Weights of a small GPT-style language model, trained from scratch on English Wikipedia: RMSNorm before each block.
Each number is 128 + 24 x the weight over its row's rms, rounded and kept within 0 to 255. Layers, rows and columns count from 0. The size above them is the row's rms in percent of the matrix's.

# layer 2 MLP down (transposed), 1536x192, rms 0.0949, rows 1142-1194, columns 0-63
size [108 102 102 101  98 102 101  95  93 115  94 103  89 102 100 101  94  97  96 113  92 101  90 124 109 111 108 100 103  91 103  98 100  94 100 116 101 102  90 103 109 103 107 103 101 112 107 109 101 107 100  86 111]
[[125  92 157 132 143 127 161 113 104 114 109 133 166  96 130 133 118 158 135  89 104 122 136 119  65 150 127 129 162 113 102  95 156 134 143 166 160 144 133 137 126  95 122 124 115 128 132  59 102  94 141 150 166 140 150 108  52 113  75 144 134 150 153 141]
 [131 121 155 140  90 108 149 107 160 133  80 128 144 163 124  90 110 110 113 110 122 162  93  81 170 118 138 138 126 159 122 114 105 114 153 170  82 145 128  96 130  77 144  85 178  83  95 132 114 127 125 127 113 122 172 140 108 125 119 139 129 130 145 105]
 [124 132  80 143 156 136 168 134 139 135 153 190 138 160 162 112  87 145 133 127 113 104 132 100 108 148 112 165 101 116 147 127 175 142 124 137 138 138 126 126  99 119 150 184 106 116 132 148 107 114  98  76 145 103 132  81 165 123 113 167 118 110 125 114]
 [135 105 137 127 143 133 121 134 142 163 137 144 107 180 110 141 111 110 105 123 102  78 104 140 122 157  68  96 168 118 170 159 121 124  90 193  81  92 169 146 135 144 130 135 141 118 133 114 145 145 136 124 131 133 123 174 131 141 103 132 139 135  89 128]
 [122 105 126 126 127 164 133 156 113 131 127 183 119  85 168 132 161 123 155 145 101  86  99 112 150 168 118 164 129 112 110 104  61 148 143 157 120 123 113 140 134 115 163  82 134 134 140 122 109 122  91  80 157 104 149 156 135 178 138 121  90 133 150 105]
 [116 126 116 145 134 146 163 157 136 134 180 145 136  93 129 167 153  90 117 140 154  90 162 154 134 125 138 112 122 119  95 129 104 129 146 115 120 125 124 161 110 130 105 158 126 116 162 155 119 118 145  96 151 129 120 138 144 145 112  76 137 125 154 145]
 [133 132 112 116 151 153 106 169  93 121 119 151 125 136 109 107 153  87 120 147 123 111 121 128 138 127 165 142 121 107 102 138 155 123 129 152  79 131 142 128 140 119 177 102 118 147  99 195 144 128 116 128 112  88 163 144 143 171 152 139 135 120 107 138]
 [149 125 145 147 140 110 172 155 113 134 145 110 145 145 138 101 145 125 107 129 112 120  93 118 144 168  80 122 140  98 120 156 145  98 100 128 128 119 169 115 137 158  90 140 102 148 125 130 120 139 113 160 161 117 134 144  94 174 127 147 148 155 127 133]
 [198 115 111 132 140 121 140 136 126 106 160 130  91 119  85 108 152 118 101 112 162 104 125 117 161 104 138 106 158 117 103 117 117 136 122 121 137 137 141 119 129 129 124 110 113 122 122 107 148 108 110  99 125 123 124 155 115 128 108 144 167 124 121 112]
 [169 168 127 124  75 126 117 133 150 133  89 151 138 107 102 116 175 112  85 122 170 107  97 169 142 108 146  76 140 137 134  78 173 130 114 104 107 112 186 107 112 135 131 135 101 119 146 161 129 151 133 131 113 109 132 110 123 134 123 146  84 119 154 113]
 [ 90 115 151 105  72 163 129 121  98  89 158 107 169 145 129 129 107 168 110 138 164 125 135 149 128 136 111 152 132  75 108 118 118 148 124 168 123 114 143 122 166  93 107 108 132 115 103 147 109  98 124 106 135 122 158 150 146 141 108 117 111 125 115 122]
 [121 150  58  89 134 165 126 111 106  99 156 138 148 101  93 170 145 110 149 134 155 160 117 104 117 107 107 140 161 113 124 110 105 154 182 119 142  95 110 164 146 158 123 145 140 130 103 121 147 133 140 133 138 111 121 146 168 108  94  92 111 160 124 124]
 [142 153 121 104 127 105 150 150 135 102  67 147 154 122 198 126 177 119  99 128 105 158 127 141 112 151 120 140 142 122 130 127 126 130 143 101 131 156  90 127 136 113 108 128  96 123  87 119 117  88 119 100 123 152  88 103 127 135 111 163 136 130 149 185]
 [113  96 146 136 140 156 139 170 131 175 116 139 136 156 163 128 138 141 142 139 110 137 138 100 103 158 137 115 119 139 102 141 122 129 116 151 146  89 140  90 136 107 106 120 146 163 119 114 111 132 140 105  95 164 133 112 135  68 123 123 134 115 171  81]
 [ 97 129 132 123 172 133 155 129  85 132 158 117 108 153 136  95 109 124 112 140 115 123 146 112 121 111 122 160  71 130 137 131 101 156 126  80 122 106 134 115 134  94 163 155 146 139 142 174 141 105 112  80 117 112 130  55  77 180 128 138 138 123 149 126]
 [130 101 145 167 143 142 117 149 128 108 106 135 175 163 126 153 145 179 181  86 129 111 110 116  91 118 126 153 121 186 145 113  94 187 118 148 115 130 110 170 165 108 118 146 141  79 131 108 108 109 123  90 126 130 120  83 132 110 101 133 119 143 125 125]
 [130  75 122 113 156 173 152 147  89  84 135 153 124 127 110 166 114 131 136 160 118 139 119 146 117 156 119 130 170 142 107  85 144 128 125  97 130 150 157 112 136 157 156 147 160 119 112  97 100 103 122 148 120 132 129 109 138 141 170 135 132 140 123 166]
 [131 109 173 163  76 154 137 108 149 108 104 142 149 141 113 112 114 160 122 111 104 124  90 144 120  99 132 180  95 159 103 156 142 185 122 173 118 144 123  99 135 107 116 176 146 178 111 156 149 157 122 108 104 161 165 147  85  97  96 124 165 146 141 120]
 [143 107  90 128 143 171 129 114 112 115 117  79  78 133 133 130 160 131 116 146 122 159 123 142 133 159 149 114 124 120 176  68  88 107 131 144  99 120 130 121 144 139 108  97 155 161 155 105  96 123 142 153 107 144 116 133 138 168 150 144 100 105 118 155]
 [108 147  90 149 156 141 112 110 124 116 145 170 117 155 109 134 136 108 106 136 110 164 140 141 127 154  97 162 108 124 101 142  98 146 139 101 177 154 133 103 106 111 158 131 116 129 122 116 109 101 117 116  88 109  83 122 100 129 158 165  87 116 134 165]
 [ 86  71  97 124 120  95 132 150 106 142 119  95 135 134 111 124 149 166 110 144 129 131 134 100 126 122 194 109 140 123 115 103 154 150 118 154 122 146 168 115  61  86 137 104 143 150 130 109 140 107 170 123 165 101 138 156 119 134 115 135 109 135 102 170]
 [135  91 162 155 159 134 112 124 106 162  91 101 124 126 150 109 180 144 126 183 137 165  84 132 112 117 149 123 153 134 154 109 126 148 131 107  66 137 167 131  94 138 164  85  88 154 116 152 129 121 121 119 136 123 163 139  96 108  92 133 183 152 105 125]
 [164 110 124 124 130  79 151 129 129 126 101 139 132 121 125 134 119 117 114 134 103 122 107  42 118 112 114 141 116 110 147 177 105  88 119 171 138 113 138 124 166 149 117 126 190 139 123  63 121 127 116 125  84 125 158 158 153 146 122 121 139 131 116 119]
 [111 158 115 151 153 122 118 127  83 177 167 130 137 138 119 183 152 139 119 168 136 125 109 137 106 152  85 162 146 140  97  99 130 111 136  98 150 152 145 110 103 142 111 169  84 132 166 107 101 144 163 147 130 179 115 102 124 122 139 153 115 103 148 145]
 [120 147  84 124 133 124 118 152 138 144 172 133 123  88 122 132  99 130 144 114 154  96  91 104  62 112 145 106 139 136  88  97 127 113 191 120 131 112 135  99 138 146 143 115 146  83 120 156 107 132 121 145 126 137  92 137 164 159 151  97 121 129 111  85]
 [ 94 102 121 151 142 120 138  88 104 109 129 139 116 113 121 136  97 109 127 131 125 148 161 117 147 116 115 145 104 143 117 139 187 126 110  97 141 138 132 186 112 131 137 154  88 145 122 103 128 102 178  95 172 131 159 115 147 146 117 164 113 138 165 107]
 [133 119  85 134 121 106  81 150  94 127 104 103 124 145 139  97 117 153 118  71 103 137 158 118 108  83 138 105  80 139 131 130  97 107 139 145 151 146 101 136 170 101 148 144 120 134 121 132 126  92 158 109 113 119 103 106 150 160 142 181 133 120 139 125]
 [139 113 113 129 157 154 172 103 146 117 144 125  89 125 145 120 148 140 124 133 129 169 163 139 108 128 155 170 158 129 135 147 122 142 138 152 107 125  95 130 129 107 171 139 138 160 130 107 129 147 171 120 134 128 130  98 140 136 140 141 149 121 119 150]
 [128 139 117 101 121 177 160 111  81 149 154 174  93  88 143 172 179 133 160 131 151 119 144 103 124 124 149 147 133 126 140 104 149 105 130 118 124 106 109 112 124 137 143 167 163 135 111 179 126 106 131 117 109 112 151 118 120 113 135 123 162 150 123 151]
 [ 90 109 127 109 157 130 150 167 132 124  98 113  81 151 155 115 124 127 159 131 124  89  90 207 139 126 108 120 104 124 139 139  95  94 131 157 145 149 140 117 141 118 152 143 140 125 118  64 167 130 163 134  91 155 155 137 177 104 112 111 133 144 132  99]
 [121 147  93 113 159 148 170 141  96  99 136 127 116  55 135 158 134 130 137 110 153 108 147 129 103 143 110 119 147 139 109 114 121 150 125 130 127 114  86 118 188 145 147 128 138 132 136 141 144  87  93 111 127 128 128 102 139 161 111 128 137 151 102 129]
 [141 135 120 157  85 147 114 113 143 154 125 118 138 140 116 122 123 124 105 152 141 129 105  97 109  83 143 100 106 109 138 112 143 161 136 147 115 139 183 120 125 108 142  97 124  87 150 125 123 134 163 124 115 120 136 175 143 155 134  97 143 147 128 131]
 [151 112 145 136 100 167 169 129  85 108  99 142 134 135 154 168 132 109 129 119 113 107 158 138 112 168 105 165 138 117  97 121 139 127 110 134  84 116 152  95 127 163  93 134 103 100 123 159 144 125 131 119 108 116  88 129  67 125 124 178 128 137 137 114]
 [148 125 126  90 138  96 167 126 126 122 123 129 118 110 105 139 133 126 131 166 125  89 101  88 128 120 125 129 125 114 152 127 134  79 128 194 128  90 133 128 108 125 138 115 118 100 102  76 122 156 127 113 100 141 158 196 126 149 100 148 170 105 131 150]
 [130 124 148 111 166 140 170 192 142 107 138 141 110 145 149 132 136 109 138 149 190 111 154 151 166 122 100 143 126 104 128 130 154 112 108 131 131 124 142 111 142 157 128 110 164 119 129 143 128 146  91 103 118 164 149 146 137 138 140 131 141  85 119 102]
 [146 163 136 192 109 109 150 143 119 128 141 135 123 146 161  93  66  95 119 136 118 132 163 180  93 108 135  82 103  97 140 130 138 104 120 164 116 131  97 105 117 121 104  86 154 109 135 185 117 113 147 138 108  94 117 147 107 129 153 109 102 117 158  81]
 [125 147 125 158 149 136  96 127 128 160 123 153 174 140 112 153 140  81 132 147  98 170 100 142 120 113 154 178 108 173  93 140 123 145 100 113 171 116 154 160  98 133 146 126 113 160 172  85 116 137 149 154 119 122 107 126 139 149 100 178 120  99 158 142]
 [ 75 123 107 111 109 102 104 105 142  89  94 126 117 111 131 127 136 126  88 130 104 130 133 130 108 128 112 127 150 157 140  81 104 113 104 154 130  95 142 148 135 106 114 127 110 151  81 155 123 153  91 122 109 140 127 131 115 100 106 140 163 126 117 110]
 [101  82 137 135 158 111 145 110 128 127  78 146  80 134 116 152  95 123 160 158 103 124 121 149 160 132 127 156 144 107 152 124 150 133 104 118 110 110 134 125 120 101 137 126 147 151 136 163 124  81 139 114 125 114 115 124 140 157 154 141 113 110 155  77]
 [129 124 118 162 116 125 121 136 105 153 132 126 121 113 197 127 137 107 131  86 156 149 128 124 110 145 144 158 108 125 137 117 118 161 125 133 104 111 127 158 175 103  81 160 109 153 136 127 115 166 176 121 105 119 152  67 148 157 123 147 123 109 153 113]
 [116 128 101 113  75 134 137 122 145 130 123 110 139  67 125 142 125 121 120 104 124 156 101  97 161  98 133 110 125 137 112 120 115 161 161 156  99 121 108 128 133 174 115 159  86 160 102 136 124 161 137 108 123 137 133 124 113 168 138 154 131 124 106  93]
 [157 190 131 129 149 129 146 110 119  68  95 144 105 113 129 142 137 129 108 105 134 159 124 116 126 119 105 173 134  78 145 136  94 152 127 130 139 157  92 120 111 154 180 130 175  83  83 102 144 128 117  96 109 158 139 123 117 124 149 123 111 123 133 109]
 [144 150 108 155 128 158 112 116 115 134 102 129 137 136 110 136 175 142  95  92 134 135 148  99 152 127 141 148  98 173 129 117 176 136 116 192 122 126 150  81 141 146 127 125 147 167 130 129 130 109  92 151 126 129 126 126  99 131 109 155 105 104  89 109]
 [ 98 108 101 163 103 144 132 127 181 101 140 113 147 115  93 108 129 159 111  98 143 110 124 123 105 125 134 154 133 103 142 135 111 110 118  96  97 146 137  96 139 134 143  91 147 127 109 154 104 128 121 148 116 175 121 157 157 135 140 166  83 117 112  91]
 [114  72  92 147 142 104 133 134 150  85 125 149 136 146 129  71  95 161 104 124  96 168 135 111 141 149 109 144 138 125 124 105  65 114 145 133 147 165 140 111 107 122 108 130 137  91 118 117  74 147  99 129 143  99 154 122 156 123 154 146 137 155 111 103]
 [127 133 120 121 138  96 107 146  77 143  97 148 117 163 151 113  83 124 123 157 122 143 107 138 121 126 118 122  71 130 185 119 119  97 110  79 148 129 137 129  86 110 100 155  97 147 142 140 118 124 153 115 143 104 134 152 104 180 134 132 131 125 165 145]
 [114 147 127 113 131 146 137 120 119 151 156 123 120  90 114 129 128  95 140 124 164 115 108 108  94 101 152 155  89 136  96  71 121 134 135 118 125 158  83 116 158 171 159 107 125 166  87 126 152 121 148 146  99 110 144 121 128 115 126 119  80 117 130 143]
 [115 149 148 113 127 162 125 118 114 129 112 118 138 109 142 131 124 151 130 134 163 107 132 153 154 179 107 128 130 133 115 136 106 130 118 112 140 148  90 165 110  79 164 127 139 110 137 112 140 141 156  96 146 117 141 112  94 161 112 101 129 153 145  83]
 [125 179 117 140 148 109 123 169 135 157 110 128 158 120 130 115 167 162 111  91 131  79 139 120 114 144  90 128 145 111 131 117 121 138 150 143 114 134 134 139 125 124 129 123 136 155 129 160  86 152 138 125 124 115 122 126 105 192 112 137 145  98 127 134]
 [ 63 120 102 129  89 123 137 114 123 137 138 143 125 124 142 120 139  80 150 122 143 115 128 106  89 126 172 109 154 159 101 150 141 133 152 138 122 107 134 136 138  84 131 137 131 112 125 143 143 131 118  83  92 152 119 123 158 120 109 114 166 146 114 108]
 [ 80 109 134 122 124  99 116 125 143 133  99  96 153  99 155 120 123 112  74 124 139 104 125 118 148 154 145  82 135 123 125 144  82 142 123 144 122 127 146 137 136 171 105  54 139 136 149 100 108 140 154  88 148 173 138  93  95 168 178 147 139 144 140 122]
 [140 128 129 112 146 133  99 113 130 150 110 124 108  93  69 143 128 205 120  89 184 173 103 104 125 138 172 149 119 108 125  80 156 138  97 120 107 141 123 136 136 110 113  61 104 144 144 130 151 126 154 148 126 140 130 105 144 147 124 200 125 145  73 174]
 [116 159 103 156 134 139 131 129 120 145 119  87 147 100 103 159 135 136 107 157 121 130 112 116 114 120 123 101 153 118 148 141 135 126  85 131 125 113 151 129 148 123 127 124 103 141 104  95 145 121 129 113 119 119 112  88 133 151 163 135 141 120 132  80]]
# layer 2 MLP up, 1536x192, rms 0.111, rows 1143-1194, columns 0-63
size [ 97 101 100  95 101  93  95  91 119  95 100  87 102  97 100  97  98  94 107  85 101  93 125 109 108 107  98  99  88  98 100 102  93 104 103 102 105  88 107 104 109 108 103 101 113 104 108  98 101 100  93 108]
[[136 139 107 158 123 114 113 126 139 130  70 165  97 130 115 161 117 102 127 138 108 109 129 143 105  93 106  97 123 133 108 134 146  98 136 137 160 129 132 137 142 104  83 160 102 116 112 110 112 133 168  82 171 141 140 134 150 171 104 139  91 125 135 115]
 [ 88 121 144 110 143 140  95 139 156 122 128 132  99 159 143 100 115 128 140 123 108 136 142 108 119 137 144 143 130 125 111 162 112 118 162 110 163 131 160 124 128  80 111 163 112 130 124 119 133 123 156 144 146 188  95 120 130 152 176 136 135 113 143  86]
 [148 101  73 167 147 110 111 151 145  98 110 184 154 140  99  56 132  91 118 132 111 140 136 112 123 132 160 137 134 126 127 159 183 124 126 108 147  79 116 151 145 109 136 165  93 128 160  76 133  96 140 127 120 139 120 107 147 128 135 162 178 144 147 162]
 [144 117  91 135 135 118 126  80 112 128 142 140 107 158 111 113 153 135  97 127 148 123 132 133 169 143 161 115 135 150 115 140 144 131 103  67 160 172 145 146 144 121  98 145 110 101 141 130 145 130 113  99 115 119  82 129 148 150 138 125 127 127 174 168]
 [176 101 131 173  72 106 147 131 102 111  99 136 121 159 114 123 115 166 108 140 150 111 144  96 171 106 126 120 134 136 139 164 134  73 114 145 148 121 126 121 132  82  96 145 106 174 109 103 178  93 109 162 127 112 129 130 126 140  93 139 125 126 113 165]
 [ 95 100 125 136 127 152 115 146 139  98  95 167 151 154 155 127 163 127 125 166 132 119 163 121 136 139  95 133 156 146 150 124 109 125 119 120 130 141 100 129  77 179 149 164  77 148 114  79 169 138 100 150 120 148 104 124 121  89 151 138 122 126 115 168]
 [147 132 147 157  93 130 142  52 119 120 123 155 141 130 162 127 163 100 161 145  85 127 169 118 108 138  74 171 132 124 135 153 182 109 144 123 108 103 110 156 139 101 148 155 108 145 105 111 100 135  89 148 113 115 136 104 116 103 119 123 168 146 166 106]
 [168 127 130 163 130 144 108 111 115 160 138 147 138 120 162  86 182 107 132 178 185 141 117 164 145 181 119 159 121 125  82 156 137 163 157 113 118 113 152 136 131  90 151 125 126  87  90 142 165 183 146 130 169 136 140 167 128 150 117 122 159 122  96 141]
 [133 156 112 145 142 137 143 143 119 140 109 158 119  87 100 123 150  95  78 131 120 115 128 158 179 114 152  86 138 143  83 157 136 116 166  92 161 138 103 108 136 106 107 118 116 158 141 171  73 119 105  91 158 114 123 106 109 132  95 151 157 156 172 119]
 [122 191 115 104  97 101 110 162 112 128 129 114 121 110 113 138  95 100 122 140 139 119 116 127 166 132 126 160  83 157 109 146 139 165 165 126 129  97 111  91 138 158 100 128 136 135 118 106 145 111 102 131 148 120 141 168 118 118 117 152 118 121 131 100]
 [150 105 150 168 162 112 126 140 107 147  96 125 142 102 172 130 166  90 165 146 140 152 177 111  94  79  70  98 149 125  93 108 153  99 123 187 151 167 128 122  80  96 122 127 115 126 173 148  73 140 163 174 175 112 106 119 148 158 130 135 109 140 137 118]
 [129 118 127 119 121 147 106 165 113 105 107 166 154 122 176 158 129 128 138 167 111 141 152 135  87  95 160 129 126 109  98 132 137 141 138 100 120 120 128 113 154 174 140 118  87 124 131 109 152 148  95 128 119 118 109 136 130  75 152 137 124 126 111 125]
 [150 106 118 113 142 172 144 175 132 160  75 184 106 122 137 117 111 144 118 133 128 153  95 126  96 145 113 101 133 145 102  99 120 112 137 138 143 117 160 136 150 121  65 123 134 141 132 141 148  82 151  84 134 154 112 132 137 137 133 102 121 167 144  99]
 [107 141 115 117  89 175 108 112 175 136 129 104 139 190 107 136 168 132 146 133 139 138 134 140 155 132 122 130 126 145 123 153 140  96 108  86 143 172 104 136 146 162  78 105 120 144 164  95  87 140 139 148 125  96 134 177 162 136 115 103 116 111 154 126]
 [139 127 142 136 155 133  98 127  85 137 125 129 171 193 141 124 161 133 175 150 126 144 119 134 146  87 123  93 108 112 119 185 136 160  84 100 117 147 139 124 106 119 132 140 128 122 129 146  75 128 132 156 150 103  60 119 111 136 117 150  98 111 156 148]
 [182 151 176 114 123 200 134 130 120 144 130 186 112  83 169 136 183  89 115 151 135 132 141 159 123 161 142  94 129 131 153 124 143 116 133  95 133 133 109 136 133 154 100 141 114  79 135  96 134 133 107 104 111 136 121 135 103 104  93 101 156 157 145 142]
 [ 97 127 124 126 123 158 145 131 151 123  93 151 132 102 146 129 120 124  91 131 131 138 115 125 131 154 155  91 137 134  63 125 195 137 111  92 175 122  86 150 122  94 116 113 130 145 161 143 140 135 134 108 133 141  88 122 127 152 158 117 113 179 161 133]
 [137 142 103 104 135 150 110 150 153 191  98  64  85 110 150 119 169  99  69 116 121  95 118 115 162 128 113 124 111 135 138 107 121 101 173 102 135  97 138 126  93 106 136 128 105 112 130 163 124  96  91 100 117 141  95 137  91 135 121 156 144 113 152 133]
 [157 138 128  91 112 104 141 132 138 112 113 125  79 118 141 134 115 129 142 120 127 124 141  96 122 129 116  91 112 118 127 160 131 114 149  80 160 136 115 119 126 161  88 130  49 117 136 118 117  99 127 106 150 141 152 136  74 139 168 123 135 143 102 153]
 [145 127 184 123 112 164 110 115 126 113 100 121 161 140 131 104  94  91 125 151  90  94 141 138 120 146 140 163  99 123 138 137 115 146 166 151 142 147 159 153 120 101 124 127 125  99 168  95 138 151 156 142 185 145 100 122 154 107 169 121  87 116 131 159]
 [145 150 145 147 114 172 146 158 126 106 125 112  89 157 144 124 149 143 111 129 148 111 101 117  98 154 137 160 101 135  89 151 109 109 166 132 152 144 139 107 141 109 110 116 114 128 127 160 126 146  83 114 137 102 130 120  75 150 124  88 136 138 128 136]
 [118 126  81 107 117 128 132 170 118 178 112 139 161 136  75 121 116 109 126 124 121 141 153 129 171 149 105 135  95 125 108 151 135 133 115 137 120 152  96 155 120 159 107 155 116 134 106 121 161 124 123 144 139 153 112 154 141  94 123  95  78 105 145 164]
 [146 151 102 119 127 177 128 149 162 148  75 145 147 114 143 138 177  97  71 118 128 138 123 124 144 106 141 117 100 146 114 143 109 156 145 139 125 122  98  87 125 123 139 126  97  85 122 104 108 152 137 141 121 150  95 124  89 141 131 137 119 117 166  85]
 [147 128 122 157 130 136 129 108 130 117 106 118  94 100 125 104 182 133 123 136 163 143 183 138 139  94 138 123 128 117 130 117 107 167 124 149 148 121 110 111 125 139 140 139  97 194 117 155 108 156  93 133 125 109 138 133 122 162 127 113 105  88 135 110]
 [100 109 175 163 133 130 129 108 103 101 124 123 157 133  88 127 122  90  96 115 127  92 172  86 146  93 150 139  83 144 123 151 149 131  98 107 144  96 119 148 116 111 129 141 100 112  96 171 122 154 139 154 188 133 131 100 118 176 122 146 123 119 125 150]
 [165 158 122  84 102 141  71 130 163 131 103 100  88 138 142 125 138  57  49 127  99 184 105 133 131  76 163 165  97 124 136 124 120 148 127 150 144 133 111  66 101  98 127 102 102 120 121 139 138 105  69 142 133 120 134 116  68 112 126 126 126 152 116 153]
 [138 144 118 134 103 128 121 146 160 128  98 190 165 142 138 126  81 105  80 123 139 141 146 133 151 133 107 116 135 147 136 128 135 138 120 129 181 145 109  93 128 124 120 140 131 132 121 119 127  77 106 118 162 154 128 144 123 113 109 136 120 142 127 101]
 [124 136 124 119  81 139  81 147 166 125 132 127 100 144 137 106 122 115 128 172 125  89 161 141 118  92 174 104  82 121 149 158 147  87 156 102 131 171 100 135 112 126  94 181 106 153 144  96 117 111 134 155 147 151 130 149 115 101 114 141 160 108 145 131]
 [ 96 152 123 145 142 139  86 124 135 154 113 104 127 155 150  94 100 139 128 131 113 120  84 114  90 173 171  59 145 119 134 136 158 131 139 145 159 132 135 158 133  74 119 127 115 135 149  99 104 167 134 134 167 107 110 153 113 137 117 151 128 143 162 128]
 [166 116 100 144  79 131 118  84 148 133 106 155 112 134  87 146 120 126 127 146 168 137 150 141 156 109 141  87 103 133 146 135 138 102 117 153 125 164 148 100 129 143  87 181 130 175 114 119 123 138 130 110 113 129 129 177  85 135 125 146 138  85 159 114]
 [105  82 133 135 142 134 150 115 134 115  99 134 148 180 169 122 120  82 132 132 102 161 122 174 120 116 146 159 107 132 165 146 108  81 158 124 163 145 141 165 105 116 148 126 130 135 144 117 161 116 133 118 125 142 127 134 123  77 137 124 139 149 111 167]
 [115 111 125 101 109 130 133 116 136 115 154 134 144 185 112 143 132 129 133 120 137 105 125 136 141 147  92 141 154 126 158 175 134 158  91  85 179 165 138  93 119 164 150 147 109 121 132  96 124 126 120 107 171 115 120 125 116 110 116 121 133 136 124 122]
 [129 125 139 147  90 159 125 100  64 106 119 110  77 123 118 101 118 117 140 143 155 129 152 154 127 145 124  94 123 128 101 116 137 115  98 161 142 109 131  97 152  78 133 115 128 133 119 117 126  88 133 155 143 149 125  99 108 144 123 118 106 111 121 105]
 [148 116 122 190 120 124 119 142  88 149 100 113 103 123 131 144 125 130  81 144 101 121 107 129 110 130 116 153 134 133 128 101 151  96  94  94 119 145 170 129  93 118 157 156 111 141 125 118 145  66 107 102 122 106  89 106 139  85  84 117 176 153 127 118]
 [114 125 175 137 101 151 155 148 175 101 121 126 167 125 129 149 129 122 135 149 115 166 142 108 135 126 112 119 106 155 109 125 106 137 161 117 121 136 118 150 157 109  61 145 102  79 159 102 142 138 116 132 188 163  91 164 172 134 141 151 135 119 125 133]
 [112 139 135 107 110 130 103 140 162  98 130 124 138 112 200 120 121 117 130 133 138 121 158 118 140 120 167 122 115 134 152 117 108 107 123 115 149 118  81 124  64 119 138 133 150  83 158  83 137 134 120 129 146 158 144 114 156 148 157 109  87 137 127  83]
 [122 166 123 183 114 120 112 147 163 107 128  82 133 142 109  96 130  94 123 136 125 132 118 158 146  89 108 165 159 169 119 117 126 114 154 141 126 107 134 137  85 183 151 127 111 104 118 120 114 145 132 136 130 150 145 144 155 153 145 112 131 116 137 140]
 [147  78 165 126 113 135 126 124 127 176 102 149  83 135 113 133 117  50  91 134 140 148 123 133 162 160 149 166 107 142  84 115  97 124 148 127 126 136 145 115  96  85 124 157 105 137 165  97 117 137 107 130 138 134 148 154  85 138 126  91 173 116 147 105]
 [148  80 147 100 109 149  83  89 148 106 138 106  87 144 123 119 102 127 126 157 139 118 128 117 129 108 136 126 122 154 146 144 159 140 118 135 137 157 130 169 108 110  94 144 129 130 127 132 121 159 107 153 130 134  77 161 101 128  85 111 119  91 151 139]
 [121 115 129 109  69 149 103 108 145 124 118 188  80 169 122 154 170  99  85 136 148 114  84 108 112 118 109 161  94 126 147 155 163 129 107 121 147 120 170 153 130 138 178 142 123 148 146 117 148 112 120 152 102 146 137 142 136 163 129 120 121 123 109 160]
 [125 148 141 176  91 135 147 112 136 130 118 133 101 128 129 117 114  73 109 152 160 128 126 137 108 111 114 139 124 146 118 125 127  98 133  89 130 148 145 100 107 137 155 114 107 146 204 117 120  93 141 131 140 118  93 110 144 120 160 109 155 124 116 154]
 [ 83 171  99 168 131  98 127 128 151  97  92 140 132 122 141 119 134 120  99 110  92  89 131 152 137 104 147 123 104 137 133 141 127 124 131 118 112 135 136 141 171 154 106 131 134 155 123 146 161 123 108 118 151 107  76 101 165 194 130 108 132 136 136 130]
 [159 130 105 181 136 151 105 162 124 136  92 108 110 118 159 114 167 138 122 121 153 172 124 124 166 111 152 123 112 115  85 134 124 122 118 119 116  91 132 105 124 154 111 139 109 116 120 124 137 116  87 160 127  92 132 174 138  84 118  69 152 137 114 134]
 [142 135 126 151  83 119 122 177 166 115 113 144 105 136 154  91 102 108 165 140 136  86 152 122 166 133 121 118 133 152 132 172 105  99 109 139 150 127 161  90 164 107 105 119 109  79 104 101  96 160 152 129 147 160 126 130 153 136 157 144 120 151 154 106]
 [ 97 146 111  97 131 185  83  93  93 123 122 135 144 160 128 107 112 125 142 200 144  97 123 108 104 169 126 119 139 143 121 152 121 123 174  98 138 128  96 112 129 118 139 110 110 128 128 120 104 144 129 113 131 123 111 105  81  93 128 157 138 149  92 122]
 [103 108 111 173 109 141 129 129 143 138 123 144 107 138 132 107 129 159  72 138 124 141  92 157 162 116 117 168 122 152 106 110 176 131 139  99 144  91 169 102 146 104 140 149 132 140 155 143 147 119 101  94 133 139 107 113 134 130  93  71 135 132 122 145]
 [127 104 106 136  96 101 116 114 137 145 105 154 140 124 103 118 105 114  87 141 133  90 133 152 147 107 100 146 112 147 126 109 118 112 147 156 154  76 152 103 148 158 147 131 105 161 132 117 135 136 117 152 153 125 145 169  92 157 112 120 132  95 111 181]
 [131  93 130 112 104 152 149 160 107 128 148 120 143 172  96 131 173 142 108 147 111 106 119 134 136 127 100 160 120 132 116 118 147  60 121 140 112 126 119 116 143 109 164 127 105 109 126 106 113 106 122 152 115 170 122 150  92 113 146 132 121 109 114 157]
 [127 143 144 126 133 116 114 131 165 140 152 106 127 151 117 128 127 153 113 115 141 132  94 139 151 144 111  76 119 156  95 168 128 135 132 115 124 135 159 111 128 110 136 158 120 138 183 107 151 142 144  94 123 163 113 118 133 141 122  83  99 130 108 132]
 [141 151  83 143 114 152 143 126 128 155 125 110 115 170 138 102 131 137 108 135 141 120 108 136 135 117 135 154 147 133 122 101 137 150 179 152 123  81  80 117 104 121 127 114 123 137 120 149 135  69 126 163 136  93  92 167 136 121 115 117 108 125 119 137]
 [138  88 152 108  83 142 108 126 157 105 130 139 139  93 193 112 175 104 134 138 144 103 134 146 128 108 149 133 113 146 127 157 128 155 132 123 148 140 112 112 135 153 117 190 114  90 143  81 108 157 139 139 136 131 113 133 159 163 136  91 114 129 140 128]
 [145 129 127 107  92 116 111 112 128 172  96 112 141 145 138  88 134 119 102 147 108  94 143 135 135 126 150 114 133 134 134 114 107 120 152 142 152 177 110 107 124 127  89 126 106 115 140  90 104 162 121 178 169 143 165 163 120 115  87 143 102 114 101 124]]